python train.py --n_kv_head=3 --bias="all" --tie_embeddings=true --init_std_up=0.0153 --lr_mult_up=0.821 --lr_head=0.0137 --schedule="wsd" --decay_shape="pow" --doc_mask=true
Each number is 50 + 10 x the weight over its row's rms, rounded and kept within 0 to 99. Layers, rows and columns count from 0. The size before them is the row's rms in percent of the matrix's.

# layer 4 attention key, 96x128, rms 0.128, rows 58-63, columns 0-127
101:58 71 48 55 34 38 62 47 49 48 38 60 44 46 65 50 36 58 59 48 38 45 50 48 46 50 45 46 63 57 45 62 56 58 64 55 59 30 45 42 38 57 50 51 45 44 29 43 51 55 50 37 48 44 65 51 49 37 52 53 51 34 48 42 46 57 38 59 40 40 52 48 38 56 67 64 67 53 74 49 54 56 55 49 62 46 51 59 26 49 52 58 67 52 49 54 40 52 50 48 60 50 55 39 54 47 54 30 74 65 50 58 46 53 43 69 39 67 51 53 57 44 48 59 84 43 65 58
096:61 31 59 86 52 55 44 47 42 50 51 60 50 68 57 42 53 42 46 51 56 69 56 35 63 71 44 68 40 58 73 56 58 43 46 36 55 48 47 31 65 44 48 52 43 43 42 50 40 52 59 38 47 39 59 59 47 62 40 56 44 42 36 49 37 64 59 55 36 45 46 50 60 55 43 56 52 44 61 47 54 51 66 50 37 56 65 29 50 64 58 34 62 36 62 54 41 58 40 57 48 49 56 55 58 47 49 63 43 60 58 57 40 59 50 51 56 50 51 55 77 52 43 55 36 42 48 55
104:64 53 62 39 45 43 57 34 53 34 56 58 49 31 34 40 71 68 52 64 53 34 44 66 65 57 47 34 45 53 48 39 52 49 53 59 55 55 68 55 42 36 59 47 58 53 43 61 42 47 42 80 47 42 62 46 67 53 43 56 45 72 46 47 48 51 48 57 55 48 41 42 55 56 64 49 43 55 47 39 38 33 57 46 45 50 48 55 57 71 41 52 57 64 40 32 64 57 37 48 47 59 50 55 66 44 47 59 37 65 39 60 38 56 59 62 43 45 48 52 70 61 63 59 44 48 58 50
101:69 47 52 65 55 32 49 53 56 42 59 49 48 38 53 48 62 45 49 28 71 51 46 54 33 56 65 49 42 68 57 64 60 62 68 54 49 66 41 33 35 47 48 65 38 57 46 47 26 58 45 58 57 59 66 57 54 59 48 40 51 46 50 57 66 49 49 54 68 41 48 40 43 48 43 53 54 41 40 63 39 67 39 47 56 54 42 65 47 57 56 54 60 41 46 49 45 58 55 40 48 24 54 50 52 56 54 66 62 50 58 71 46 69 47 57 44 64 43 37 55 58 65 56 59 44 59 61
098:59 64 59 62 66 65 48 59 40 62 48 46 40 37 40 42 49 41 52 55 53 63 41 55 50 51 49 35 52 54 50 31 42 40 56 39 54 47 62 33 56 21 56 56 36 44 56 45 45 50 50 61 59 66 51 56 40 52 59 47 62 55 49 70 56 46 35 72 44 45 34 58 52 49 52 52 29 59 64 56 63 41 66 48 45 50 37 38 61 55 55 58 57 45 65 49 47 59 38 47 68 47 54 69 44 44 38 56 55 52 54 62 51 38 46 65 62 50 41 69 34 54 43 41 38 59 72 38
097:53 37 69 61 41 24 59 62 59 62 39 36 28 49 44 40 48 57 46 48 57 40 41 63 55 49 70 41 63 36 52 65 57 61 48 55 58 50 54 60 34 55 61 43 46 37 62 46 58 39 65 56 61 47 43 60 61 23 42 56 51 49 65 34 56 46 47 45 68 55 30 49 50 50 45 53 31 53 54 40 43 44 45 57 51 60 65 48 38 57 62 46 50 49 69 54 49 60 49 54 46 68 46 31 58 49 46 67 44 37 39 57 53 45 58 69 60 44 40 52 48 53 41 38 53 49 56 53
# layer 4 attention query, 96x128, rms 0.143, rows 59-63, columns 0-127
101:43 62 46 54 32 66 44 41 24 53 51 51 43 41 40 56 50 40 56 55 61 69 66 41 66 50 39 53 48 57 72 53 57 46 52 43 53 58 55 53 40 36 50 54 47 41 48 35 47 58 70 38 39 30 50 58 66 61 45 51 54 47 55 67 40 43 40 34 40 63 53 59 46 52 62 53 41 48 47 43 49 30 39 43 37 42 36 58 44 62 45 22 53 49 54 48 65 64 40 73 38 48 51 49 56 42 44 58 41 59 63 47 60 62 48 47 55 56 56 53 58 58 53 51 39 46 71 63
099:50 67 47 35 77 49 54 53 50 64 46 49 41 45 60 56 44 38 43 45 55 53 32 74 67 57 49 32 42 48 35 37 45 51 26 60 41 52 65 30 49 39 53 48 50 44 42 45 47 57 40 48 62 51 54 37 63 43 43 48 49 44 56 54 45 46 52 38 63 67 51 20 59 43 56 47 23 51 46 34 38 49 50 44 50 49 41 49 63 57 43 43 52 44 47 39 51 56 39 57 55 55 43 49 59 41 64 61 36 64 51 49 63 56 56 63 42 47 66 50 47 41 48 65 63 36 47 58
105:40 60 48 48 47 47 52 46 48 57 49 52 44 36 49 43 61 35 33 56 58 55 49 76 49 54 49 59 50 57 34 49 46 67 49 55 45 65 46 40 39 44 53 40 59 53 36 42 28 53 66 50 34 43 40 49 62 58 51 38 48 63 43 47 54 35 15 57 41 51 62 58 46 42 69 43 31 66 51 52 42 36 59 62 35 69 48 57 31 49 55 56 54 43 37 56 40 61 46 61 44 40 47 47 32 52 41 44 61 51 42 53 57 49 48 65 61 72 58 58 40 41 56 60 50 42 54 56
104:51 61 61 69 61 37 54 57 37 64 30 47 44 47 61 60 42 37 31 44 55 57 52 31 51 70 53 56 37 47 44 43 37 48 46 46 58 49 59 65 39 46 43 43 62 45 62 52 44 44 48 48 43 57 58 59 53 64 63 40 46 33 37 37 51 37 34 44 41 55 49 29 46 56 48 45 24 57 38 58 55 47 35 43 42 66 60 48 51 48 49 51 35 66 62 47 62 59 34 55 55 60 37 38 41 47 44 65 52 48 59 52 62 56 48 67 69 47 40 58 51 30 48 51 39 48 61 44
087:51 58 53 72 70 41 53 53 45 38 52 36 44 32 69 51 65 41 58 43 44 41 48 46 60 44 56 43 52 53 35 45 44 49 38 37 47 59 66 54 32 59 50 61 58 51 57 46 49 37 51 54 57 46 66 60 61 48 49 55 52 40 62 57 46 60 38 56 62 43 33 53 63 35 44 35 48 60 35 61 43 56 42 62 56 49 49 48 54 44 42 59 54 47 50 60 40 64 40 49 20 54 56 73 45 63 48 52 67 54 39 45 44 45 61 53 47 70 57 34 50 45 23 42 58 63 57 61
# layer 4 attention value, 96x128, rms 0.104, rows 32-53, columns 0-127
103:56 55 32 47 57 53 46 58 65 48 57 53 54 75 71 58 43 39 54 44 53 59 56 38 40 61 46 48 46 49 58 54 53 46 62 52 62 50 65 44 37 54 49 51 43 53 51 39 49 66 43 46 38 41 40 64 53 40 42 41 48 40 45 27 58 38 37 57 67 59 39 37 52 59 37 63 54 55 46 51 44 55 34 35 54 61 58 41 43 41 49 55 53 36 49 76 52 53 59 54 57 36 54 53 59 55 71 43 57 45 74 52 40 35 59 46 59 43 70 65 57 51 57 52 53 34 29 35
099:41 59 63 41 52 55 49 43 43 59 50 47 58 60 59 71 50 44 43 51 32 42 43 56 43 60 51 56 40 53 64 43 57 45 68 45 49 40 33 51 32 64 48 56 55 46 52 53 52 58 49 53 57 54 65 37 41 49 42 59 48 62 58 64 48 43 62 58 25 44 52 46 60 41 52 55 64 49 52 25 48 85 66 51 55 35 47 49 40 51 41 47 49 47 44 27 50 56 47 43 36 51 47 45 56 32 53 55 52 36 27 40 39 42 56 58 57 58 35 70 62 48 67 41 58 56 58 58
097:41 32 42 55 47 46 46 37 47 50 32 63 73 53 71 40 50 49 51 60 46 36 52 42 47 48 45 64 65 62 26 53 55 54 56 52 60 52 49 44 53 37 70 47 59 51 39 41 56 55 58 63 59 39 42 71 29 50 64 64 56 43 56 66 57 49 51 47 42 50 36 46 54 41 44 35 42 40 64 42 48 51 49 51 36 57 41 50 61 65 56 45 34 48 51 59 46 61 52 61 49 76 39 43 52 59 45 46 40 36 49 48 49 52 77 43 46 47 48 48 41 43 51 32 55 65 57 68
091:40 36 49 52 53 61 40 52 50 59 37 47 36 62 32 45 27 36 54 61 51 42 45 45 49 42 38 42 64 39 50 58 37 47 38 45 57 51 34 33 44 48 48 52 53 64 39 55 54 64 38 65 73 39 39 42 50 52 33 71 50 60 59 56 42 31 59 35 44 41 45 61 43 56 57 51 56 70 51 50 57 35 62 47 43 48 41 53 30 58 61 52 45 48 50 70 46 41 59 70 54 43 55 48 60 62 35 50 49 65 63 60 57 64 56 62 62 53 47 55 56 56 60 34 48 38 46 58
090:45 49 54 47 40 50 54 52 46 46 44 43 30 61 52 69 34 59 51 45 47 61 34 71 43 65 54 54 54 49 52 43 38 54 50 50 61 36 68 49 49 43 48 57 61 35 70 54 26 52 42 34 39 49 58 50 40 50 55 60 70 45 49 57 43 55 41 58 47 58 41 50 50 52 36 51 57 51 49 48 42 47 57 49 39 53 40 63 55 54 44 27 33 51 32 52 69 39 33 72 56 47 42 64 51 52 27 28 53 49 49 54 60 53 40 71 39 59 39 40 45 60 41 38 45 59 54 61
100:35 45 54 48 29 35 45 61 60 37 51 64 43 56 46 35 53 72 53 59 52 44 65 50 55 40 56 51 44 41 64 41 44 50 36 48 61 45 65 49 38 54 48 58 48 47 36 83 63 49 55 49 57 65 38 45 60 51 43 57 39 56 52 56 53 67 54 46 37 37 54 38 57 44 66 45 49 43 34 54 57 59 36 73 55 57 38 68 50 61 38 32 40 54 56 50 53 47 32 51 55 52 68 61 58 44 50 49 52 42 55 59 52 40 54 53 59 23 48 55 59 51 32 55 51 63 53 60
091:55 64 52 63 55 53 34 47 58 48 35 45 51 68 60 39 57 47 37 55 45 74 51 55 40 65 45 46 75 49 48 48 53 58 62 58 52 34 45 51 47 68 46 43 50 61 51 46 46 57 42 43 40 54 43 55 54 42 52 46 34 40 45 49 48 64 49 52 41 77 56 37 39 57 50 64 46 54 51 50 54 58 45 65 49 48 60 54 41 34 39 46 64 42 63 43 29 64 33 58 34 52 60 73 52 57 72 46 64 49 49 61 60 58 26 42 62 50 40 38 37 60 46 49 54 44 45 49
091:42 56 46 52 40 35 48 61 43 46 53 53 56 51 54 54 49 50 42 44 63 32 53 35 68 47 37 67 69 57 64 38 59 32 58 52 48 45 47 44 34 54 54 35 39 64 45 59 44 48 40 26 43 44 63 38 52 29 59 32 45 52 32 45 54 52 47 50 47 53 50 39 41 51 61 42 47 34 43 49 34 53 40 52 56 32 48 59 53 63 50 67 59 41 39 46 51 21 38 57 58 66 56 51 47 65 43 57 63 60 50 67 44 40 41 54 35 46 49 45 41 58 41 42 54 58 51 27
095:52 51 52 62 38 54 38 45 55 58 52 48 51 35 64 60 46 61 46 59 55 51 50 35 62 34 44 62 55 46 49 36 16 35 64 50 30 57 61 51 41 36 57 57 45 55 60 37 47 50 42 48 61 56 49 51 46 44 60 65 59 59 43 64 47 67 59 55 53 51 45 47 55 43 40 59 45 47 56 61 34 68 42 40 51 50 36 46 43 52 73 50 52 56 52 66 53 59 70 57 63 36 51 42 61 50 72 55 63 60 61 56 43 41 28 33 49 41 50 50 46 39 34 42 56 64 59 57
106:47 47 46 50 58 38 33 52 51 64 54 52 51 54 40 36 25 25 46 30 40 40 46 46 52 37 56 48 46 35 70 42 45 48 49 42 50 57 62 54 41 31 51 41 61 54 46 61 57 59 59 43 61 69 34 31 51 53 37 38 35 54 67 48 54 56 53 48 60 61 45 54 43 36 64 33 51 44 54 47 64 57 56 60 44 38 43 54 59 50 65 45 67 58 37 62 54 42 47 43 41 42 57 53 45 67 65 46 50 58 60 54 41 61 34 35 50 56 54 62 31 62 38 58 37 45 44 54
089:65 40 52 51 31 40 56 40 53 50 38 45 50 60 59 58 55 50 62 45 53 48 48 56 53 41 47 34 42 51 41 52 48 66 46 39 54 71 54 42 48 34 36 56 51 57 43 62 66 41 49 39 60 39 42 61 48 49 64 47 46 47 38 50 42 39 47 36 49 45 45 37 35 51 60 52 53 29 67 52 56 51 30 39 48 40 36 41 49 46 52 61 23 41 49 73 53 56 49 51 51 59 42 58 42 36 53 58 49 67 65 57 61 52 64 50 55 59 56 43 30 46 51 29 51 63 20 49
105:45 40 64 53 57 51 49 54 62 48 48 51 51 42 61 50 35 38 57 53 68 54 48 47 30 43 41 47 54 33 39 35 48 43 43 61 71 59 62 49 59 47 49 60 52 51 52 71 33 47 55 70 39 38 43 52 38 42 35 51 39 46 52 62 48 50 45 54 53 45 69 52 79 57 65 48 46 47 47 58 38 46 48 53 57 45 39 53 44 56 46 33 56 55 76 52 63 46 38 38 47 53 63 60 54 60 62 74 49 53 61 48 38 33 52 42 72 50 39 57 64 41 42 37 53 60 59 38
096:49 44 51 37 53 59 51 48 47 47 41 46 35 52 46 68 57 25 47 43 43 53 57 48 64 54 51 42 58 52 52 62 54 57 57 65 51 47 40 58 45 42 46 54 45 61 63 54 57 59 45 43 42 36 53 24 39 52 58 56 42 42 35 45 32 70 31 59 57 39 63 41 43 52 40 45 51 42 58 32 52 44 44 48 35 68 29 55 38 52 75 38 62 38 69 47 50 48 47 52 59 54 31 38 47 44 48 43 53 42 65 67 51 31 49 54 36 39 61 48 50 33 61 37 61 52 48 61
093:47 47 45 59 53 60 53 40 58 53 57 55 54 45 64 43 55 35 35 69 74 59 52 50 60 54 48 44 46 47 45 50 47 45 46 67 56 37 50 39 59 33 51 35 45 47 43 48 72 57 40 39 46 41 70 65 36 53 37 54 71 38 32 74 44 43 41 53 53 41 56 55 40 58 58 27 56 38 36 54 48 45 40 55 67 52 44 38 40 36 47 51 64 62 52 59 57 40 51 45 60 63 31 50 40 50 62 41 48 60 52 57 53 41 55 38 50 33 52 62 42 57 40 41 52 64 60 41
102:44 65 56 50 53 32 58 47 55 46 39 52 46 29 67 40 44 57 31 51 38 52 57 51 40 47 40 35 47 47 45 56 59 48 47 57 37 72 53 37 49 55 45 50 51 47 65 59 48 56 70 49 47 53 54 51 48 39 55 51 61 67 54 32 65 56 45 38 45 55 42 59 38 48 84 43 36 49 53 41 26 51 41 61 57 59 47 51 47 44 42 41 55 70 57 48 52 50 30 55 62 59 30 28 62 37 39 46 47 42 37 36 53 43 45 44 57 52 42 62 54 57 53 52 48 47 44 30
091:27 45 46 56 47 41 43 42 56 45 43 58 64 62 35 48 74 48 70 38 49 46 35 33 51 42 57 38 54 64 66 55 52 54 44 36 72 68 48 61 50 54 52 35 65 41 22 45 42 41 52 47 50 49 66 51 57 45 48 58 41 58 62 50 51 39 58 56 51 38 49 50 51 41 65 30 57 52 58 45 31 35 61 69 46 58 54 45 47 46 49 51 45 60 45 58 48 50 34 47 28 59 60 48 41 56 53 49 43 32 49 62 44 65 48 39 48 46 46 39 63 54 68 57 54 56 51 44
104:44 41 30 64 35 54 59 53 64 48 59 40 61 64 41 42 45 34 45 49 60 41 46 42 50 57 54 76 64 33 50 56 40 59 60 49 61 58 45 75 50 56 41 60 51 48 52 51 44 31 38 61 42 62 45 69 54 59 56 43 40 37 59 50 50 56 56 33 68 51 34 51 36 46 63 48 47 51 60 54 50 61 44 55 50 47 44 48 45 51 39 34 28 69 54 48 58 45 40 58 52 49 40 48 57 34 44 44 41 70 46 54 55 54 42 64 44 46 56 46 61 49 64 46 64 77 54 43
115:48 61 49 59 51 40 38 61 58 46 36 57 71 42 43 50 65 38 32 63 50 69 54 58 46 48 51 44 55 42 50 40 42 55 38 50 41 59 40 32 41 33 40 66 67 44 43 55 60 48 49 59 44 35 63 47 73 44 40 63 43 60 35 62 47 61 53 41 64 64 45 57 58 65 51 49 43 66 37 72 56 46 36 59 62 49 52 37 56 56 43 72 62 47 58 52 50 40 39 46 66 50 66 46 58 42 50 51 62 64 55 52 35 52 47 35 46 44 49 58 51 48 52 39 47 59 71 60
096:49 52 42 38 53 60 37 43 50 54 48 46 55 50 45 72 49 44 39 38 48 48 61 56 58 49 38 55 47 51 36 47 68 51 65 34 27 56 61 68 52 62 65 56 44 42 51 59 45 45 36 30 45 35 69 49 41 50 65 44 50 48 44 40 45 42 37 59 50 54 46 45 54 38 38 60 40 60 59 61 61 52 75 51 36 40 40 45 51 49 40 28 57 66 33 42 36 68 52 64 36 51 48 37 51 43 45 43 61 46 42 63 39 58 43 36 49 42 55 53 68 52 52 51 61 30 47 53
108:45 63 34 39 40 53 40 39 62 30 54 59 40 39 52 34 66 45 48 54 50 38 50 53 63 35 42 40 30 60 53 44 65 57 57 52 48 34 47 39 48 43 57 52 56 32 51 54 39 40 56 60 53 68 42 42 37 51 63 33 52 52 41 59 58 51 46 27 55 38 44 39 35 73 62 58 57 72 59 45 80 40 58 46 47 73 50 58 39 44 47 41 47 50 45 50 44 51 56 40 54 47 44 57 60 46 48 47 51 38 47 47 45 44 61 39 41 49 60 53 41 52 45 25 50 53 46 41
101:55 41 33 53 70 47 51 47 56 37 55 46 48 58 42 53 46 62 38 44 33 48 36 46 46 36 55 35 48 67 66 45 37 51 51 41 58 36 47 40 32 37 40 53 55 42 53 49 69 42 45 57 66 34 47 72 31 57 51 41 64 53 57 50 57 49 43 46 42 38 58 41 53 60 73 33 44 57 59 65 39 66 50 54 39 56 53 56 49 58 51 52 60 44 50 60 51 42 61 49 37 55 56 33 37 65 44 39 45 46 46 55 40 45 45 40 44 66 64 36 50 72 49 55 39 55 53 72
089:42 59 51 54 45 43 46 48 44 48 51 42 39 71 50 54 58 63 62 59 46 50 34 53 24 43 77 40 38 50 51 39 59 41 54 66 46 29 33 60 59 39 63 67 54 37 54 44 53 45 35 40 54 53 55 46 44 49 65 43 49 47 36 49 41 63 58 40 46 62 40 42 47 34 55 46 45 51 54 59 41 44 66 65 34 40 64 54 57 46 49 59 36 57 60 33 38 45 66 42 39 38 43 48 31 66 43 49 52 43 58 55 50 46 39 32 47 72 61 57 54 40 53 48 52 46 48 33
# layer 4 attention output (transposed), 96x128, rms 0.109, rows 32-53, columns 0-127
105:45 70 54 71 65 60 65 48 39 42 41 46 59 45 52 50 52 58 41 53 42 47 51 59 63 31 56 56 62 34 56 46 60 59 53 66 42 56 40 60 53 50 49 60 59 29 51 61 57 37 50 57 48 33 63 27 77 49 56 53 55 71 50 72 52 42 29 48 44 56 39 48 44 45 60 47 57 46 39 48 55 35 40 62 58 52 42 58 43 63 59 44 58 57 41 53 40 49 44 59 52 60 32 58 50 60 46 53 71 48 47 35 57 40 56 46 54 38 38 36 49 58 31 47 46 63 56 44
096:45 59 47 55 48 49 37 51 47 34 75 60 49 28 37 25 64 51 45 56 61 54 43 39 48 55 51 30 51 54 43 54 48 53 39 47 44 58 67 45 53 57 64 54 65 72 37 40 55 66 48 63 34 58 45 64 49 51 42 39 33 53 51 54 37 42 39 41 37 60 46 50 32 54 50 37 41 37 47 42 30 61 30 48 66 63 44 52 62 50 57 51 57 59 43 50 41 46 61 66 46 67 52 37 72 61 49 51 52 58 64 55 57 54 58 65 57 60 48 52 49 50 50 53 61 42 51 57
093:49 55 51 62 61 37 33 41 44 39 55 57 53 60 29 73 62 53 38 59 36 72 45 63 60 48 40 49 52 49 65 41 49 53 53 30 47 54 52 64 54 55 39 52 38 55 60 49 46 39 47 51 50 55 46 45 42 59 48 55 49 38 48 49 35 45 52 35 60 37 66 49 59 50 53 43 51 51 49 59 61 45 58 47 65 62 55 58 67 41 33 53 72 43 62 53 68 55 59 49 46 54 62 45 68 37 39 45 63 56 38 54 39 65 45 31 61 66 47 36 62 57 54 56 50 23 46 50
095:68 75 67 51 55 54 45 53 44 48 43 54 58 49 33 45 57 67 43 28 69 62 49 59 52 46 53 41 47 64 40 54 51 62 46 52 52 51 45 42 36 52 44 49 44 44 72 43 37 56 43 52 54 63 70 53 46 50 60 51 41 44 55 35 43 66 41 69 67 44 50 31 51 55 48 45 48 52 39 53 45 51 53 38 60 44 53 51 60 61 37 38 42 50 40 30 43 53 49 48 30 58 55 54 21 40 40 60 50 46 42 43 61 33 38 64 55 47 48 39 53 66 44 37 50 33 47 36
091:50 56 32 49 65 57 49 52 51 47 61 60 41 45 46 58 50 43 50 67 47 32 63 46 42 48 53 59 39 59 70 56 47 55 52 67 48 68 54 48 25 35 62 47 39 65 57 45 51 60 32 64 60 48 59 64 42 44 71 40 56 57 55 45 43 42 56 55 44 38 48 43 58 57 56 58 42 50 44 56 60 34 62 79 68 57 49 38 47 40 51 62 42 51 44 46 27 64 44 48 52 39 39 53 45 35 54 56 54 48 54 53 32 69 50 43 53 42 56 47 40 33 65 33 48 57 43 55
096:57 44 50 63 56 43 39 46 57 53 64 41 62 51 72 49 58 41 57 53 56 40 43 57 36 52 55 33 57 56 45 49 57 67 64 34 48 52 47 50 64 61 48 36 58 61 55 48 46 58 48 49 56 46 64 51 30 33 63 55 45 46 39 36 68 46 39 41 60 44 34 52 49 45 61 44 48 40 40 52 55 58 68 41 28 49 47 63 36 61 82 52 58 65 51 44 64 61 40 53 46 44 53 66 47 55 46 63 42 23 50 59 45 49 43 33 49 54 52 41 58 53 54 62 59 52 47 70
088:61 48 66 48 53 41 56 46 60 54 65 50 65 46 42 70 43 51 59 53 50 44 47 59 51 61 45 49 56 51 50 57 49 65 27 47 54 60 47 38 54 67 43 35 40 49 45 75 48 43 51 45 46 63 69 40 52 31 29 56 41 56 57 54 65 35 44 36 41 36 52 53 54 51 49 47 65 38 56 42 58 55 44 43 63 50 56 53 54 44 51 38 33 71 48 48 45 55 56 56 38 19 34 50 52 61 35 50 38 53 49 58 29 37 63 38 38 42 46 59 50 40 41 57 55 61 46 38
098:58 26 44 61 53 49 48 53 36 56 51 46 25 39 43 57 43 38 55 55 36 52 51 55 50 53 55 42 27 30 34 54 48 51 40 62 52 42 54 37 53 63 49 44 43 52 47 43 48 43 49 68 57 52 43 61 61 45 46 47 53 62 46 44 42 36 38 46 57 46 40 55 46 38 41 47 63 50 65 45 60 36 35 72 38 65 40 55 53 49 57 54 42 42 52 64 68 72 62 54 36 44 48 59 38 38 41 72 55 36 56 43 45 38 55 49 38 61 49 60 61 61 60 66 61 41 60 66
099:54 42 34 44 66 27 60 65 43 45 38 50 45 52 48 69 45 42 51 38 52 58 56 64 54 52 53 60 59 47 58 61 59 69 60 31 62 43 68 63 56 68 36 46 65 39 70 59 49 45 67 50 52 53 54 57 51 38 49 33 49 60 42 49 28 38 38 44 63 54 40 51 42 51 65 38 55 48 35 47 64 49 59 57 49 48 64 60 64 45 37 43 57 46 38 48 47 43 49 58 57 50 56 68 40 38 56 48 37 48 53 57 50 68 56 45 62 67 58 49 36 39 65 49 50 60 58 59
112:60 37 54 44 62 42 57 58 59 49 38 61 60 54 37 42 62 55 45 64 58 47 51 49 48 49 41 48 44 46 20 52 61 58 57 52 60 49 51 41 68 79 60 45 57 52 46 24 37 47 51 42 42 25 50 43 58 37 52 53 53 59 53 47 55 43 35 52 61 49 47 53 61 62 53 50 62 53 44 66 54 53 52 45 42 44 36 60 44 47 51 54 23 41 56 40 48 43 57 71 64 44 54 64 42 45 28 43 61 39 43 40 53 46 37 62 51 51 65 41 71 41 58 56 66 58 52 50
098:54 61 58 50 32 41 58 39 53 53 41 38 50 54 28 57 52 41 49 46 41 66 52 60 37 46 44 44 53 59 50 42 56 53 67 60 49 32 27 69 56 60 36 58 52 37 44 37 59 58 24 54 45 51 48 41 47 52 38 59 49 38 56 39 40 49 36 64 58 43 56 50 38 40 58 48 50 46 31 47 49 60 63 60 56 71 67 54 58 36 28 64 52 47 34 51 61 38 51 47 51 46 61 39 51 62 44 65 53 61 36 34 51 50 48 43 54 51 44 54 54 58 50 39 23 46 48 36
096:53 41 46 48 49 46 37 55 49 55 56 45 59 44 52 42 65 52 42 44 41 46 52 56 53 42 55 46 51 45 61 43 56 50 51 43 38 41 66 54 49 63 52 59 43 53 36 51 44 60 48 54 63 50 44 38 51 42 56 39 60 69 48 51 56 58 61 52 47 70 42 68 37 68 38 56 67 47 55 53 50 48 65 46 66 69 51 53 52 81 54 54 53 66 40 41 42 45 72 54 51 36 72 43 46 52 31 38 39 44 47 47 41 59 28 42 34 45 61 55 28 53 73 42 56 53 52 72
095:51 60 56 57 49 29 54 55 48 55 53 50 48 56 44 47 50 48 30 46 44 67 53 41 43 48 68 55 41 44 47 50 60 44 52 37 43 70 52 51 28 63 51 60 58 59 33 57 23 40 56 54 69 44 55 52 51 57 43 54 46 76 44 62 61 55 51 65 40 59 29 37 51 46 69 43 32 54 56 52 45 63 63 56 48 41 63 57 53 45 36 34 42 35 47 58 36 69 47 40 35 57 50 43 42 73 50 55 47 52 40 41 45 53 54 43 50 67 65 58 54 56 49 44 51 38 59 59
099:51 37 42 31 51 38 36 48 57 49 41 42 42 51 36 53 45 42 56 45 54 55 53 54 49 45 21 56 45 50 48 31 57 47 35 55 52 49 46 60 39 58 23 57 32 31 50 41 47 54 67 61 50 51 41 45 72 57 39 48 61 46 75 36 46 58 42 47 50 39 42 46 49 56 51 57 34 45 61 35 45 46 55 55 38 54 51 48 54 60 44 40 47 23 43 33 52 64 50 55 47 46 40 35 52 51 44 54 48 49 57 37 38 46 45 32 43 60 39 36 47 36 56 36 37 62 31 57
101:40 39 41 55 41 63 54 48 46 60 65 56 51 31 41 63 54 42 54 29 44 53 54 42 42 59 61 52 46 48 38 32 39 42 47 66 63 46 65 56 64 55 48 54 42 55 36 30 46 39 50 56 33 52 42 54 37 49 35 63 37 34 61 53 54 49 54 49 49 49 34 39 52 56 38 53 63 38 45 54 48 53 39 41 57 54 54 47 44 45 63 39 65 26 57 41 49 37 33 43 54 39 57 55 42 62 67 31 68 43 45 48 29 62 63 50 36 43 44 42 33 48 33 51 51 44 45 56
095:41 38 55 43 52 40 36 50 53 42 51 60 58 41 56 47 46 49 53 73 37 55 56 66 44 49 44 43 45 34 46 51 49 40 41 58 42 36 61 50 49 43 29 47 32 62 52 38 35 77 51 55 52 54 52 36 41 48 65 60 56 46 39 53 60 48 35 47 51 50 61 56 67 59 52 47 47 55 48 47 70 56 17 52 40 44 39 39 28 40 51 57 48 65 52 50 52 56 51 32 43 47 43 60 51 60 30 44 48 46 53 44 59 35 53 57 63 66 61 64 29 55 52 56 38 48 41 46
099:46 57 50 66 63 31 53 60 55 42 56 57 63 39 33 52 55 51 53 50 62 57 55 70 39 55 45 44 45 43 40 56 67 55 55 39 51 36 71 34 60 58 53 44 38 49 34 44 46 68 42 56 49 45 48 45 64 41 49 66 74 39 42 41 58 40 64 62 35 32 46 35 57 41 52 56 63 57 45 42 47 53 54 71 43 63 38 48 53 63 45 53 70 25 37 56 39 50 42 41 46 46 51 49 45 37 57 57 53 39 46 69 55 38 52 44 62 59 65 56 48 48 55 43 44 55 48 60
114:52 48 38 40 57 46 59 48 46 59 52 57 56 63 32 47 40 43 45 44 46 47 51 51 52 49 31 43 45 45 70 51 53 59 57 48 59 30 50 70 56 72 40 33 53 44 61 59 49 75 69 49 57 49 44 58 28 39 58 54 44 40 63 42 51 62 44 62 38 44 50 45 50 67 36 59 58 65 64 60 56 61 68 57 38 63 44 55 57 39 53 25 41 56 41 54 43 69 51 48 39 56 49 68 45 59 52 42 34 27 53 48 51 37 58 42 37 45 38 46 59 52 51 47 51 57 53 57
096:44 53 37 58 40 54 41 57 31 40 56 51 46 53 45 53 40 43 47 52 43 60 63 54 38 53 40 51 56 52 51 48 39 53 55 62 63 52 46 41 50 33 53 44 58 52 39 39 53 60 69 47 48 51 52 51 49 72 48 52 57 61 32 53 56 67 48 26 35 61 60 49 52 49 54 52 62 44 40 40 35 43 33 36 44 41 48 71 48 39 54 39 46 35 28 69 51 52 21 48 54 35 52 20 47 45 60 39 43 56 51 46 46 46 61 50 47 40 52 52 53 22 50 51 54 55 65 62
107:61 62 66 53 61 43 53 43 53 64 45 35 41 62 38 59 42 55 49 47 51 55 25 64 55 55 47 38 59 32 59 46 40 52 52 58 38 52 48 72 52 28 57 61 40 56 49 36 52 53 50 41 59 32 73 44 53 44 31 66 34 44 53 54 41 49 60 67 49 60 44 54 56 53 34 45 37 49 51 42 22 42 43 50 40 34 55 36 54 59 40 48 57 48 53 45 66 58 45 46 64 59 43 55 57 51 43 62 52 52 35 46 41 64 41 49 44 48 51 40 45 49 44 63 43 31 58 66
103:54 68 55 53 48 37 35 38 52 48 41 48 52 58 44 40 55 54 42 58 51 39 51 44 68 72 49 52 62 49 41 52 68 51 55 55 59 31 47 57 58 60 36 55 37 44 40 60 59 59 31 41 64 60 52 47 52 55 44 57 55 55 61 44 51 73 36 69 58 45 42 58 52 48 59 59 65 63 51 45 58 33 55 51 64 37 52 62 37 44 47 56 58 57 46 69 41 60 51 47 61 75 46 60 48 39 55 47 46 43 50 36 53 61 56 66 41 61 35 49 57 24 54 44 72 48 42 36
087:52 53 53 61 49 49 47 57 69 43 45 53 71 58 57 35 53 40 59 66 69 58 59 53 68 42 51 40 60 35 52 38 43 44 53 56 53 45 51 50 57 38 52 36 44 63 43 56 52 54 67 65 52 47 55 50 46 67 30 47 46 50 74 48 23 60 42 61 47 52 45 55 65 52 54 40 54 41 37 58 52 51 48 56 66 66 50 48 35 22 56 49 51 61 52 63 51 63 39 52 48 34 65 52 55 65 38 57 37 37 63 63 53 67 56 57 49 43 45 60 49 45 65 53 53 56 64 42